Weights of a small GPT-style language model, trained from scratch on English Wikipedia.
Size: width 256, 4 heads of 64 (2 for keys and values), MLP 1024 tanh GELU.
Each number is 500 + 50 x the weight over its row's rms, rounded and kept within 0 to 999. Layers, rows and columns count from 0. Numbers have three digits each. The size before them is the row's rms in percent of the matrix's.

# layer 9 MLP down (transposed), 1024x256, rms 0.214, rows 430-484, columns 0-127
099:496519453504571491469429548585598508409436521398510445516439443429637603478401553520417539442554464431503511541533520579603578513545505566547554483505612506440610468490524557474484559507480463540417418497416406527482457497427520505585522531420491427532386401532510499588497530531424462496452525475420538440465508464483568487520573474473553478470524519434528509452571564508570559417524
103:555529566536430460498474489582433520511502562457467499636549492450530597500418432421444485529482480459488467549461406484503497561592491459468545433503492518479389440579488472532443499444484429576515508545523408505560571428467494534434526533471492503501476417548610500456549443476439452519444537525503391509536517496456466540520566500483409489538532448468522550438557477554460503524556
106:390504546564430586495468501538482504468464528510533524453554546540431433464505492542530511488551447517526498472517540460670522572579455433466445578477471528522420435462359494509489510534429542505497539585453417465463462452486517535453547412485571477579479483521576497560573474528554529595528465522478557498542446453429557455377515527466561509545513548534489536531431545502464560569524
116:588494443547509507508503514504553549519482548518448509436447497496443436526501493518388524381453456481488446445524488556458377507568470447468496496455540524532450526447502552385491564470483469466482445539428565500430549546554507471476460477531457468549461571379475447483513463470503554542520480508601453487548466524474504523503516529537504528534494464534550480482485542444599487576494
109:441480474488453463405519508617612526542428562396571537443471456541466556581514514479558398451426559542553487524469520550552483518422553568487479577534508477449460531485614539409532540571511499496501489526520500474474397480525476458487435554530486425471493403426597478502479489422466519477507525505449492426540531493488488467528494387447534466562487493538549465513484589456536501493478
103:548514513472467488513567567511432481492506478499550502508547551528466491462531481457475425502616522413537518493476536454431550488563579499499481563506515490519527532546518588476544499623516584487425483592485512537477468484543492511523515559412475471489519425399445512492521484499442470518448590505574536451514587545504541499595497529433474556432466453492490547525474469512444481537497
087:488497430538519509505429469456454456474424420508475470492514474483465496544583511559519531451519493519498519427490536454461462466547534499574582478470485516534426447519400482474459521508537455574500561522541455565526448470533486481500585439450531462399564486392491539409464525470536492576507617493455543613534520520489472414484560559598532561524529461522507472491491454460532405583478
101:449578523472491581428534406578533525583485548398539385567487405498541455535419404459571497548525521532481496555486493536472458489517510473528515457465443503454408461470520441589516560504487535520453468494550513434507546442514462501445537512508468435497510471512513509494615477572508508431603437491572508507611469532394402427462476517489544528491522471538542597486471533635443480426426
086:482496493491554512561496544522451443507518386495526521526542536467433526557555473529414467528459529456527490520453556571559561588516477412492572588457528452534590451491462491552537495566544488428586562539473501362488502531370445514445603506492512404521451476554543459424435513517511544470426506483501448505524570471459459583538540503473514474536539437529480515520568374458443462517512
091:462495502502478540489525480448495425535479499548479501460508322518459368458478458562496513463553458536565460480517543471403468441537528598554493513514615484561515463491401527568497506534532613545559393467542427374455554454530517489563458508526540552546545506550462473544527419481496509440458462529568495454485510517460511463572520420419478522451447511460518528509572555562582445493474
109:521460492472459488513571471552535374554427555527425479462481543455584519528532502519599605496470417465418427523574545461565545532484557445559520470529566478519512489387514530410471480441485504407512470459480538476526481557497476411447492541518577505512584405489553479474551535475417528572541547594576480439517467452510550487593566536473551412579505427471489448514565501450491519483556
100:423546490490626548572541505471547518441598506522503433499532495481568473501437442468513506518419473357487467522497529493454525465466472462470453499439436421551506516488501544490481585559471442576394489583593526543418484521545490479437570510501569461459569571545573502459534456521584443501474474495454520548439430510531599575542509431565507487607603545537542454595488453540447507527536
110:508445497446576497473551478559399445538387421500491575410520523492481484482564512448490489517385481488467471395507465569444564529536509525503561500455509429493472504517402514549512499552401463540489377440466459500446517498595465441520556533496630581459509501395546544465503526484580544560529416560425534509531503499567497525501510523506518513448490536450567532580429494414423554546563
091:386584508548521551462452511555528478422577590455549534475533466550598493556487411520542508460533435489514523498474536414511490522508469526548589486532553549475511436507548460443359458498418490495520581442416544611469507496439533556519579500471458503513558504510473580469478472505448492537580437560494496468444586426480474452421445494497505503509478450480427520511514476512489584437533
092:458539426484413532418472482503504452459451488573609548542426547452449581582435515469449445523573509526531489624433525487587477523511455556520467518544439511501526612484555510453557451457510440532508463432518473454567411521500412495601483527462484542485466453487528435569501519477570511548425477496430474534578575490493522510513451478497486458593549541497511525511426469517510499469454
106:458489478531633509495501395496498508567502525433522483567433493495491511420528484498475548486620509517476508522472570454511566546521513508551545533503504425497623530477463580423484591442465464558620530422439464451343563505518582602524580461475498483502455582455532440466421470473513506481543550517513468480453472504441488620435480499563621443519454444489514462490526443533625497458511
098:549512375424487576605527471518466518548476488474569579473513540452482533459520515524428470456521475448549441464497588447483459539551527546411463445516554530459426549475565577592517500531499509483340469470498514516434472465518495499525550468520521599512441500507466522514500530550486539568564441524582517403531473414516478568466494548474471508522532508430555562435506357524521558513456
102:520495498528482440502472475462593480507402513474558535506476492536485512538531479583579494473560559438461578461603563552578511545481506516627560441473456547465463416486515541516510461485559511492618441537470375468497547494397465474509540553521457499552589507519459456448550500574474526500530498434541645509551512523507498443476541459449582479414495505436426459475520537521541529560388
101:456478476460543518503457531452471537561490444556467481419535561564384586348558451581563535366479488530501463473436510492541497509473508482568456473516451408511516551532563482608394450449540562490618473497450529481497498495514525512601480543577559517520578512528474520534514506575427420526511436537509517467483542554460582553440490453422475406467471424488459457485461433501492516502461
098:425469524486482462476560485403461527413569492485581574498587488526410613496510510505438489454552488522600579513419501540484553549510548486513411467500514535510545521497472542579443537540507506505538546542405440489461455513508569558523573507597595437429532505411562408442455418433472468520463591504494515477476602501610568545492425373465511461477525555403528528487448503509506475372498
091:399535507475581465525459407492580538414511569498529512535548517494475588494486539457489573524360503435476460517493450616525489545424477509566564521503434574522537353494511462474433554504577540565454463594438417454530488558448530520519520433462468504529446489494459492447563512505445546433516516473507507521502498449526574488431531519521560454391486452568479490481507497513578527521497
107:539608471543457447468473456404411512535497479436561497463429503498468545546568545440539560532552575405470450547466528494476512550526519548419597484423531574543532481524480456540537447477557459424501488434548511542498490561539499439522483468535549549467477489493544529511526521503489525507526496576557561573550473397497462451522511541449541456513474421512444513459497501552496517593552
103:586439366516531432549542556434471517461475534513509463493465515460442463451507494491416520477531353535442494464470590511510468518509542527532383528437580483441518456558510584487515450528576496543424579484401559483443520525627623492542486594489469539531410580490492424502490476454468546533508416492544519535513517544445472566545433538492509561404463549522597521522465482411457495550538
095:500358393510464466439546442515461524462486494511487400485482507529479448488475505422475510444441576486489427504516524536530502450487564435540564483491534601462486426523545537539514552535581476479494468421504500489497519480588453590538498491525537410626514454476532461558523456497475545516480456507562398495517452469470609553488447477541442466427436430500540482570539506479545490547463
100:510490502542406479507491535596556568544443416498509462475504492372446473583436464422483510444466499550584541498497499517531414428491441533473532542433488480572425506555461464542474556512426463499520452498561531536452406474530513532536509413523458468466505398520553485454559439409566394534529510441459494540527544502510571580513489528467472631529471498591572468445498483561541593501527
099:502567404461450525504465492507465574447486564462417509459515565503538405426634530515485520534529525486481580557568533430474484456577496551459484561559448530515449512523428566561524382424426511479532504465569508529502473403571555482523482475505491442467520545453504463469507462472502504486500453446491557429437489638515488543548592534427515469531464478478463520545563506548456542483457
105:539479490559522475530445460463386496484401502479532468561549429503466465485440630551511568502490524503394448423403576495562477444529468442442529438606570476449486453508493502518545478493485582602551508547554429502510480423544437507469482424522408457512577497513372585514525550533565547489506532556526452527444547553549502475439479493411463550427673488422557467481464441441409450505440
113:526460519463588557442594481498520538519492570538479481481556509530511522539460444469395531371551587429529404480492580582538498502507512498460419505519531442525506555584505526491540549548577477502515499509505429421482475473534471515476474477525465542507527501522474538562550455477469563503404575598518476450586351491554452584475492526420494439482517443483486482580385477541580545551513
102:544446563529606465464495438431536414583560470505515464434550482522444493510498387473525516487498466545548583429461520461480473467491451499530477541510490543482559567498551442540406474474528504491515443576398512438438496570485603392519491427433501537519509477431523423522476474590460445420499502391490458418454561526509513534545459483466485389493550440473428524524477535459467507489521
101:509419447438520481453484492401408443480519565547431464518520455516471406477556535419449462427518490460457440525557535529526557528400452469467604411471547466533506499421481552426487579494477610419488561477555516412465504451597566525563503552411549502502644543504548430473553504504529416443454479536467410475576482434427498445526505495437489494443498469534501580470587532472554493489493
093:538524567443538547514391584495545437461515503501494463541611491442511517441544422426503510459517510519506524545538518514471519484546555471544489456462387502518479447416485535542563326592400528514529512506407501495467518492555493508463478530430535426573585437487519478447555508538543519566515481508441452466518493549459512529551441448423522467528527470493480526537532515494559602505559
098:394525361400450562598473454515503564503430501577509548482520526463556517483493515452547501471531490518505507488452540574486508515411544523526521478508477460539486439497390439496638453475483554508461450535470433500406493424572501535512542519518465508489447540558537466546503500481528486449526521367561473519458588596524519512547533459616405464571441510533544477508505486530448403438388
096:463522508475503551477566552491456541548436453454516551530552597422567536476443381514445467486517494543487546506452585439542572489456457558509481577513524507540589505592490561412478454517551438383501463575544548401445534553531522561500467465506370495541449503544475475546538436484502491544514419447473429520500442467535415520528462458559476590492515430468522536501471470499556530522477
096:470524490445569554538527554466501557519531412522481519447412481493482465513449532501495508525516510585512505584537459454576499516484514510516505481511475458462476480468578475517491435550450469420524447514428562561567442423526524469478461537493521508432446445551598529495496518559549450494503541501558519557478545479552528520507514492515490454605551611498518573447457558509525567443491
093:529392513442542455492546438497472475467513474474444501518418536478553393531454516551574524509474556463472485534464494521465489573515572455588537490586584420529412544529498443528526447491473419534618427512509517470530540525440485479533474575511486549515499458466618458513578576541533465529494496526459503545564499465552450526536548536460608532454518487531427612478504482522523469520509
114:551487515549443544523484541496513487537546491458419513465461540480519517534555497471472498559503532554360462511554513376510551481488489545530472517564419585475443539555470542342584424557499477545449477565443493560505526525562492517491456474568479510561528505490506531493509502453486548559476513556587485405499420531569481549549523479458418504508514528471406477524498378504474504430481
093:519424458448597505437496435433399564575449515529517501528509465471421464535451472528485544478521541508587444506581531557494569418518565544533474534516537496498394459541532449440447463533508435546542539467425495412469469536468500638519518459496527442570486599464449509449481558526606565543482525504558552534584491505509544616464480417502490498500536498460470629388470481475490499511503
103:452347558480505536476510572551537462588548545493451478498542504498488512424424429496479488416549417445454592482524546432448497533470452499513482552531526480491499494440474437505577493525535523584470481523515517484463526461398505525497473515611482428504531436406510436529542547611477440454537458541550479534451551495605532509496557456479498439496395476496518496504530499450576583482510
090:528459558548603386487523502531522442484423432539572520511459466488443514604507445466607468564437423482442475473469563474418562420463513624490527436499557461567438467482464458428535538501537493545545404461557462510541539485428586526519566544498598459553436508497502526458486485494541522531531498537513510549498512420496506584498558495509486498471462458491489533494501530427432535516486
111:518463506487608474559565433540430517541506442455424426530558542523508508549494446558499511454497517577600512413367497505500499454599456535543406451497469510510538451503504509590511532509504509459557535517517465431510564498510530494535475487542576448499532475483486423446457599394496489492455451407489541536469453484514433427607472465394533586538403527536506416599469536514583446506529
101:486469498568513525572520469479485551499517540528467490418483564515400538545517479448473485506594476469417526506456464524508418413532495557520519611496495527527567439568434529452514426527521535568563558462532567500504543434553405438515459514469461452617467533479409523494495505577492525481454417561469530392529469446503498501552593524570422466481554500495458456549469552542455410440436
092:481496585548531490531582462564360456522461464501562436494417483577469529514519429439584530484416521508427499375482402498535523540516485548455525534367573452421579562510420509416523493494457460540517505454562503507543544534498527453532514472589510585466631497451474562547494476500559452467499472514488544529449382478607598535477464519505567433441482565457485586518524557529452510533466
102:502433559556520490539486406500436530567559562484427489514539571465445516429513486504544522569419476511482462504506478526569541499508477443559512379540529407552573436363556469555440542518545435392461487462600484463610406521475462557506491510496605440465487413524526537471461509335428458524569533623466516537524584393495566481412576526492532472517475597505583457548555383535571529472509
102:530492479425542515478477426481501525468567507552485512570386493520532516516543571459434529540495465578516445536510510463460420422570382514535493461443515541551595492493502535510387496459394499454456524429461458460484497493514537426491552479543456507501569603511484451529454502509512497488481433573513526447483467487529468496512560396629512468548457477584489489483492525556455507478504
088:611499561461511438417545482549477534367491456468553589569509434490501534527528445452474515394395569515489531524446471513508485563484475480462553536557552530564474585563510447514502462387555445453419450490486469591518514448461511515444624520470525508399507550524491478518629533465452404567454497532522541522534501524472510493492576555520494507563425557473553427513493512448508532517475
086:467462600514519575491550495450546495424429470525521524576499418552495559553617594472459405492533483510405581482421461501508476441623567510466459613437440434575429457489545512486491539455502429497565517428580528498487483492521491511512533423455524576497429578529484509490484517500535483627587529415481468479511514475425526429481521561506496470543517524522473507474568468606503467493510
091:497497504493482529511438503527481458561440519469502425471399502596460359605560418542373523466609423534531464521443425483532539488510549483536539512528547400559535467481523550459473527496493545526577491524547521528522461508426514513493500467539459511483490378436474498555615561501569485411471404509601498525485451419519492446449653537504508552488500466534525525528589447420557428473458
094:466520545520531419569498583537515504544531566494488521464512403519439479416528548462501487510417517425543494486500512448507495558563582569584493504486520435559505426499459595535453482444599513556441504488565476579556469577420438519513551469570537481407422475492430512456476510549542527410417545502518398454394353512439514554532487450553587489515444489585495501470496509459459497513496
100:442508564421554488400506402512595514387412549488480485490484515473531433465520490514532466526450488479524524443509513539511495506578553423472508512499491459503557563514467547598463546468448502474604569489495474474531482597635530422572469508521571520466510501433501428481502546482544611463488525516383451426466499544497530493520565585525568482526531463481475516447421553527588570503578
114:426583498509354451628422509482489530528459560513424441573527491474469454518476447500510527519432441456521500511515594546495490517503469403538469491445565509420452588511514593482500533536557485548527537618576504540534539458496520460592563522461500471364579509531408495508445525501518610456477466424542588484468575601462536520437469523495550573536518467501489546525479559508413454533483
091:544573419587470504462519595453470502555542443481401462500387441446528521507575601564486589478468441575453527509564537548557519462469549517576457480545547540512437487575531493568483552581502517518584518479576464385576499471433456587551491543504525419495548475525512448494521484482466428522505532427528488458355471444533526519451523419464499519558465548447418509505543432480585517494540
094:466485434493522488502509366435439549558524580547406470513535422448569613451508464482542495500510521584434569550461569471346469547504516444488367437560506528467533676466495497557483542530540498439483484599569514486505560552566524482581434492488463481508534490497496519476512495412607508521486487441453494488535513536549460478510515491480516491512490551549432458513553369550509505390523
101:578439559457451488538431501438588516471487490418585517495480403538467551625465423457415530518603500505491446547557398508505469507472520488512482477485491486463551602385581549531492464563598509503440522471614396503426455498543572562508521456561497457498494500494495502447475487448533477498400537516537541508533513474480445493540503490452503561503468544582485490590558488505521442459614
105:568539457517447465458518560469590492471480494471460459555549494529556439514578548510465589549486503457498461517425410556476436527527486550480475394544483511490471388421495366597564491532477532410458444517533482461461441520491561461448456505508459554583592492498456563516502561524465568473476518404494553512510567498513509474489426444480432535432469587518588513545483476496511497440399
113:497467409506550435523551548485480468442476551444506526475543484510484556409498461519504493526437463498474515440702511606502487453529462624465479516474573521537491597552475501449562509545530525533473505510507504539577475447481539438488519487560551596387549449535466510444587609489446517433484547510517572562494518501520533497517549490517464454552532484491536491475443522538494525535528
# layer 9 MLP up, 1024x256, rms 0.265, rows 431-484, columns 0-127
100:472540518394446527502560429423401563450519429456461553467598530434426547553491538521565454467489495535560593458539506581525444512506470552503517513431441580498556472497532453443517509574492544417543449453485447550578544505612502466507447491503460407586479497440465575586458504415442543491545461440587526564509551510537573469514510519439532535576413490622488452524542446493567558497520
111:609517477491457515469505492450497529470498488549476448538514561502508603501478581560485495586529434431529514394504487445517479597512497493513451511441486443504424541507402520475520526582529499509473549443473492577474599549463544552417458460420526542480473556414367629446480522472564467518526449513485503501558550428534525555502483457444516537509572619486541553532487491434584469477592
099:530559600605510466515554476565429470538520510578505503442420504472518485506401453499528586528565516494561495469504601493484449503437489568503446521389557488568512468433526528457486509522418397472539539433560489524478442528512449504438457502457497440514475449501519465537552498541522595582523450416556504506432389531440622389387528450505452535529560552478493463450522533550602536492470
102:548553446488451483511497557450511447528477435540440502579517538443489571572532526513492548608479456453538387440476515475401400483612502399520469500439478531489486422516530571512410534538509467549509469487530364490553550585505602578473532555506442579504483489579458549494517464585512499527481495558607451469470523487528570495581485543504438525471467437444436507592531461527500412540543
102:488483463506476417538441585500502582583469582502435538483527602448629493496487488503574519511541545516503541508547459437458504535521528509524467530431444500552488580498460465554595565437533511539543505520493514566528468482486466513520602518392635548499479538416485560565545480464424495463457446463427481465511427444530494467557528417497495550486446503479551606481451551415576435528439
100:558459514550522540581434535434504499524495587500384585471549492473569517528440598546506436520455422462555547503398521524466438456394481570441564450550452464499482513526532550559474530579470521538459533506481396609545529555397522430540609446504545448590488547416482502513439528492468468466505457510461480563531522478600521557517468557478410526553545561560539431503578476570470422462558
100:421433572463491514421396480544414430507489510466621522554499472553508528382518380473544454476483555548474569551526439418582550535448478490507535482522515521452542572493511537571558462450452422498479505523562443584534523490491401427417504481545497532449416545517456471442515573555565517389474586487517461449514498485492514498473462571455494444536427486541565465461527401469549448523470
094:493440497446486510510548493555500509554461456488537529523582535588494489546455524477521487497491412419504556504444536477453504578482463459485463393405535499445536538495494435498513460563490519512522610521453490520487573546503409458420534373477503500618441527452419463580482513538481494588447385497527524537540505543504457499542570555421454550600483537552474465550508615486479447486485
097:515517486515459497469472578479481441532543514533547591537527496427510552526474546567514461556401542473558568437514423562484521445501565456497502532445462558476543507549605498534543488405504365468506548581492550478487529536472496451504566481565459467474526475584527456568527623474484597460574497516559555454449493495542508630407423556446398458537547483517520432512535592467522517491437
106:547547528527465580492582484476506543487498501526479532579430513492539560437548492500519505447513457445483511454491518481481432526512410388545509442442480524451518406523504569557523548521451466427582521602484584501547591561446473485530565452386445387465512538472501450510505508495468484494485532519455447521604496418440426561541557524492515448522516471513520498482575543470522422563563
103:553522487543616466511555475468529403483467496503525546523486429471400500554494497457443455595542540492430574493453447430489447523417475492570521402484444541478477450506454509476488568536381409484562534435566518444524523471418451452474500486434559457504472576584536520544461379534466484483482562661483487535540481513409530438509546573527461528525468544503612501593489393627554434496566
103:575503568459551568421539531476519337579506493514502502457441575485531477470546458502510457480502515505421457443495400542474424516512565568587515405551420525513452524454486513550525514424442519499550501496564503471479483616511443462517468600501597504474497522481528454558498478411439458495608459561456475426550556431419456452538476494535479562506492524457518478562427512474472491506550
095:458511542515586552558455451505460551522392449475527464569505461463473496461538461518518519483521517538610532402536437572543468428452529489476497507505547533434550517467420586543507551475521518608494643509511523489615510459524475501475555523474530561534415430517413549453514494502502540528441424408538520498561493464445514559538489564480452500555542379524458475592553549552553477500467
110:449452484529474635461409489440532484473496525538513475509414427542502560556395479459551447417428521460515479521454553557483497508545402497428507492592516607457533559447544561516521608476528473547461531405472486604509549444537437573608487436541546469456484591477461500550463471483481588515462546555565414432447494513480414493573520515459444522489576499524433508548418477484483532533511
094:576566455450425511402509491384461487544512546545556500481503473535476484482411510539547528467448509494527516569546586498496515490478525342463455563554580613488444484522494534509538468489494474504421554477497539517580461507592573474422471508502445461481461439479452455541530483499447454557566459553552620463492464485481448480459401456525518461516581543327498643449469545483481553486433
102:498561545621529473543460485488501533465531528538558491507517537456505621515447478518516501486597534481574554563533534588487557446508570560524426538538431549577481563418511511472490572438470476539540559555493479531505564544533492572589484513446485496486478484533542518447498486548540511518470353526512593429509523527488626464550509522457433500454451555460556512475528487456414498476454
094:496471498478540500481550527476470428540459451478456617479485624498463551465397489463519446539527469526561510517428471456510468480535582467486519448530550404528613521520448502549459567470591558566505522603381432610480461511520505510550593506538427417565449521523544443529546496495409490563438516534461510508565543443437538423554421432598639416435555538422514392542443534576474468490524
102:501509466496463466453582538422519559487442603553575518495425455502477517518420558574483466507484579448502478551521477427509461502425457498581455554412568533531435528489506488503443416442590473412478569570527549536482543495443422530470426553561526514432516470550465437514477574517510508582511489511534502544511457476508551467489473489476457506570525444506549509410498425587541517544504
097:570548489515425570459471517526476479456454493515492465488438505540486363504409613459533459502532518482527464592558477433527459428540455584621481481402592485496495428477526509470509550521430487499505544523541444473503569465533538512532499547513455543506485532488534403530450443485472528509498490475488509543380441502483577467489521585517509437560603527562417485476480536548434548478522
102:413511458600501562574439480524530454508428528459496370394432493474473403470435464494554409534519438481525509505565422481503541512528531490520521545555492522551537526538477478561432518549530585478531543517473569569402442531338410475554577534517465457553522518440518426497537560524573490477472538498552565517535403507584545552501476612412501412530507496473448482573482488491562499435508
099:552522485490479522459429503471520525483567528553502480589436572573565536464528491542478451529450527539412523485532538487561515502449420500480505533579498531500478506415481526446471523516487433462529487542473597400488499472491473492501480500450367451492486497577477530449492445590560501468514484493594541408501494545508479486516494542521566551551554455392438485542533506542497516443485
100:466383447582529467492610476539478495518546623563550552535486635557478551465465506440541536476451450440465554526563536544444512529481412482477430511563491394530432497471444535498518515561579504525500458524429521607498542432521425535524528421522540459492518572548476484502507551575465482522585471493489561528466513407409457517421456577463545559507527557556498540593523504512507510446515
092:469547485483486496485530533473554491512466470591509526491499473473453544459447468513427522483541485497556489548507487557464573459488515546519511519680531488432503458487460453462479475454557533531556527457512365410548486578417532419465567481457535512532500535452458531472479613510508508521508450544415473550539520537474535520552453481508529495442545459490485496540436521539499461489617
102:440499458486485535563440438557526421507441528541481484440511565468466534504485549464510456403590511542503563435494525491554403543501416504633494505407457445445602421536478567475482521569506559516414506584520523446472529540548457513599529485422462363580453419491474509543466443492524488423515557466585434537522489498501581571397417427461573428457562448545561487595517378435594485509417
118:526564401495483430450474463491573542436581542497507494489467585553549429533568559434515501580549488449552566450573502473427564447551522520502509614420493463500506431586438564508494416538441464379514479442497555436550510511484450499528517480434444556444409555512459523554492485402456490529531465539506524421518532597478565515480513554478556504535498538551586497519371426460538505519550
106:527588601458517513534489478481515476511474533548584604586535615522470564478517540463505497471469516513493513507601517495457552429581428501437467487508576486477478533461417556503449477546479516537439523541454434561465474496559471473457518528415560536503484505593531464526487454520547512540484473547545516544528537530492477506478495512450525509417506440533419481473465437461473534515481
108:448399524445450529422473496494426532490577565419519539480523503547500558469460438463523597445583450396512422588508502580500505601504475464476475526463544427415508508541478511485499506481426453463525431583502478498436459383517446406451479514437527547537470474526492443562539465505550557445482529460555507503528528601536483549478435531506541516546472530427588504425529553384583492597537
096:504507476589571497507402639524570467483515472418443464534536481480537546468484565419509496531571478485460486552509458620542523459488467449441491451530435545517434532440518502500522477534609585471501484508513566492429449481518509526494511434446531478500463604565427496440462555554470473592506506452472529526481447514430538545434529494537527448500536494471509470550616444470435444492464
101:415474502536481489611450632503533479557543531436421480484578463606564570504507597467463483437586513442496443526582522458417487431443472435432499565528558483504497426485433446437496532493526495515587569473526472439542464547414499528581518592424401514531510514561438516490515434529440501472463442504479471613574517476416601446422575417457629457499483490415453496489566443475518482502427
092:464392467568448492458464513452625452539499529459548471442499412535530512582426548580431470496504560489447512474477471511457496511485496519519549531551504553525563577459455495493570541522527532425455476553467447490490417428552534523515532454570483487474368451570450473515498551463520549504488533446459481551465447533444523507515493455584505496431486472520518491499489493487505521462543
096:570419461460515530538479569485461396518538532477499428441576532542471535441570531524511550486429470461448510417507430428531493473539464492480521550497532465544537481501567533486419477516475397571480525473480491578534528439527547534437512560483473553487432551409436528439546478643471503483499590550491389524551506495475548459504530415473446565483522502525516483499500430447528437524510
100:464528509547456546533479561482475508529473545505510408557506509532598564452465611506531515510524509390517532389537434577424443404532439540525513567416513458478518540454422486504544445531531426458476408496426527547582525468563492537456589560483582464484449543512505551501597464460531582526521473481489408572431513403432577543425555486452441523480548579407554501494461437516541495450549
102:389436523404536473516468547467537550460529482606455537474510459460503491443565399666494462473588525557463485493490554494539436388511463513501350426457586494537423512567504509483499532599501485509556509464476396473384530520539528484491450433461489582486506510521428470523561513489517527566479470481500437563452487571524452578507599495535452510463474547554505468554451482541507507586469
097:506512521485497473461548498485588555588531459486583460518438531461509523422484451422464518544449587613527442486424467547516554440462496506440487554522466483459543609492477498497486546441547445478452550448509456599457491530533506523554513444528497445361422514491547510535454452493511495497465579458559516560612462502574506448467525513502538583475523457473511511572492517524494613564502
108:560517418434608548475501525503495448537468523481531521515578570508520467520443454426510506518421467604443469529445529512377536540508481444438450423578432455477435494462537553548478515474467416455486552520489518585421558576530495402546471513533508561542519404516520429454498469549499459499454518555502572457506517571535513466599474498427562496365603505378480566525444482426509457452513
104:523484461515522489546548457420521543483453543533506443466409483509564518515603523447504421595523526545581601513530543433491500502404485539608560458490376543476386456597492475520501483474586450526569543543509449439524484527486472567485483613527487326533409546392515502488380440466555548519479533534457531566492513522547495591552490454487540466533460456495532564524508492511630518460555
102:440517602568476496555468511534429524492568612544502506477457449576528511560424421466501521477626474527503447427519471488487430516417579472487535516626503499494515482491493490544470490523461392536537536507516494450543493398508461469534576460452500511546452451596508455479514528493409491515472470536502421491511495498530553498524531565531467537540570480497449442421498441550501499456456
103:477484450465537427473378440480570533527482498534472531494505582419425481495487512570428493636550510434543429494450539526451529603571541503524474485505521520496440469491437473471555468477521551482511503596448535487438475451493539465508503464521574325574462533482532566557499451588508430513567514434435455483472496501479601505527490545513518593513464498469433481514500420503477456509587
109:527468449474522548455430488485534506572496591485527516439515592511558488467484509500454530504443552422493536494499500487459631556514404432477445563404559586483542487469450569534380512463522505447508440516530454485553496456441483492472483465489572505620499526527425471479507529536461498443542444397433497483421579500500593530444584444505358567524526425506572616492535487584574478488501
100:584531616574480549514428478558481557492533561487508473512448534449486537408563551455478524565613469575482485499446343372569505509552526617568542495544519488432586509534476469515490509464465434453488428554480554483479585456504495448524542488445488445474502528450456489515456502545560484462488480584468501467492502446581576430509505532560418422468477455540616475506462487523504401499500
087:553533584454604557467452513358617487538500545534418475524480481539437445541540462481459479480527485514504484515513399491432458385479596512501517560501500537525537539499488466565532535556565564448494555553447448480540491445513511538551499463456461492462519439495459400554444500504455515483442579543506410476592542404499527456379555468470504504461493469475425490531430508520554411485505
107:539507498507555634519522474518480499516545443579503433523482530508549448476480373519491394403458436431490440538510496525607572496534407559394504541432535458611469503471429427515422550559434506520579551582474494533583529545513489442541470543513578460606505505544497475542458572509494470455508437543552422525498477575519522524486520547440452468457467585463560547433527450395476532500475
100:537355460530402476497547529481471534495553528547508545559566406540468502537549531551488511588535500420449543527466509526417450559544472470535461519524542465551436481498414529557510521450465474433478480527528502482497563429603536453503472451446532545527532555589529513459464537473517484582531464605387567527610521494491507460472462465571539495506554555482475471495505571498373540492514
104:536545497507471491516370491573494540565500536394431482513473554495503547471520525547480520437530433479474505488549408514439499583484522394554471455513525480518413450539594492540486395454492504440586544429503503442571536474558528424491560527570620540525439575525500515546443445517554469519510539551568458435505451523496388563537488519481495544522493518486515446501507496476481340522559
101:515478530526520557515462453519498490471491494536605442548520443502491441525521550531434395542472530409394457486405496449503581484586507503505513368432513505467472503539505520513542442520544562502445509534476508479484526472575437467448457469326491553526427580504487468460502521552642496419494450539534430477579463463586530538586593490466415418478509502546428541539523429440460498432587
098:596527485462449507424583623499525511444429559531535472514504481458507524500526494485451507488429525571508567560451445562498559417408571417486424478447499496466446505489416484517626585487488521440501471482432557510464450417453522519491468574514401519504536507517514476580469526492510494492539512545440514505488540431513573588529445469482509573491452484486365420455490514445589465544538
097:462517598522568533516505545511546494449538574441474512580554416507484544477474464547582474533484494517455517505438492492517494546481597455428455557470544537532441472526538455488523575471502538525537506461426510555582546461566468449469528476443592506485467544457444521499532463524490457437519450544497535441591501541421490528488526475487412465555473461441487447602376518515549531493485
088:408446453470492445511472604472561553640532536507522557488472410555524495531518586498580525512524520493524552474487464407498511501541519541484379554479563453462533446474451506501590506611566413547554619571556481490480464471445465487551557496581540525583522473416582487584434444454444569474494512473473427429514486504513537501529454489511507501456555446538462601554502535543459502446477
113:490471507424496500478405604500406492510495498427599432524532543528583431399555527460438465576473424460515560420432517521518536489508526455600551567546452481492502515558570498458632454499437529545502512575606492518489522447541455454519542494503440469419518497441497415560511491449477549524463513530572577443482473534501501467556502512467539512511560491460508559437502587441398556570607
104:488474557484472545473421475534527540546520552488495419493578522569459527503493425406449404514560540448576516466488429522439546390587554519524533399436528520574528444535440525504454593528560458488519623511597566466583496556596501489498500524502508580440436373457492535513453626585497417529422448523569474526600531456509473478519506455503546551541571523545509517442527458484528453462459
092:537521577465460515483459468527508496535480489529595538582416488500528486569585515510575547531440540506446489463470484514483519539530444472520455532473485437630553452467543580506469482489431523581475535475428459486556487497506577423424566501528468560574514536440446503578469518420569441480490531413484480471452548497489401451572504455553441523532467575609484530494507457464441403574560
095:430469553505483530464476489474477456505459448561520507593398597555550455485487475513528587474508475621384456503524559457498556533504577448586401498516534521549503384507459409504406447529461435460538501449537436469560478515555411464511541545481499455485561422547489545453505543586505519499517502482415453506475568476515641575439506473498504503550516423506568553529492536514414546417510
102:511457488575545495497533429521555471576444552516505466491555582443484471514537555505491479511515461461464464510461582467525599526480494518511510512485436566493542421554515422548546516500409442519448443444557476506574449510510455466494493415511489461514430500467533487511489551504456574451577479441568527504575469515522537465514564505567467498540515601472518495581536485389508416477479
083:481481507461458494531558499604574507457547542561514462535623504535523476539485438535523509565563480428474452517625403500441533392526539510530499502495561526450523436503468452532421522601520489466509492531519551448545493492416468552479551506543569576554475449556536441472586590401496478457523468525605515477507560551480598545502434501430564441471540481545549566498427481430427468671505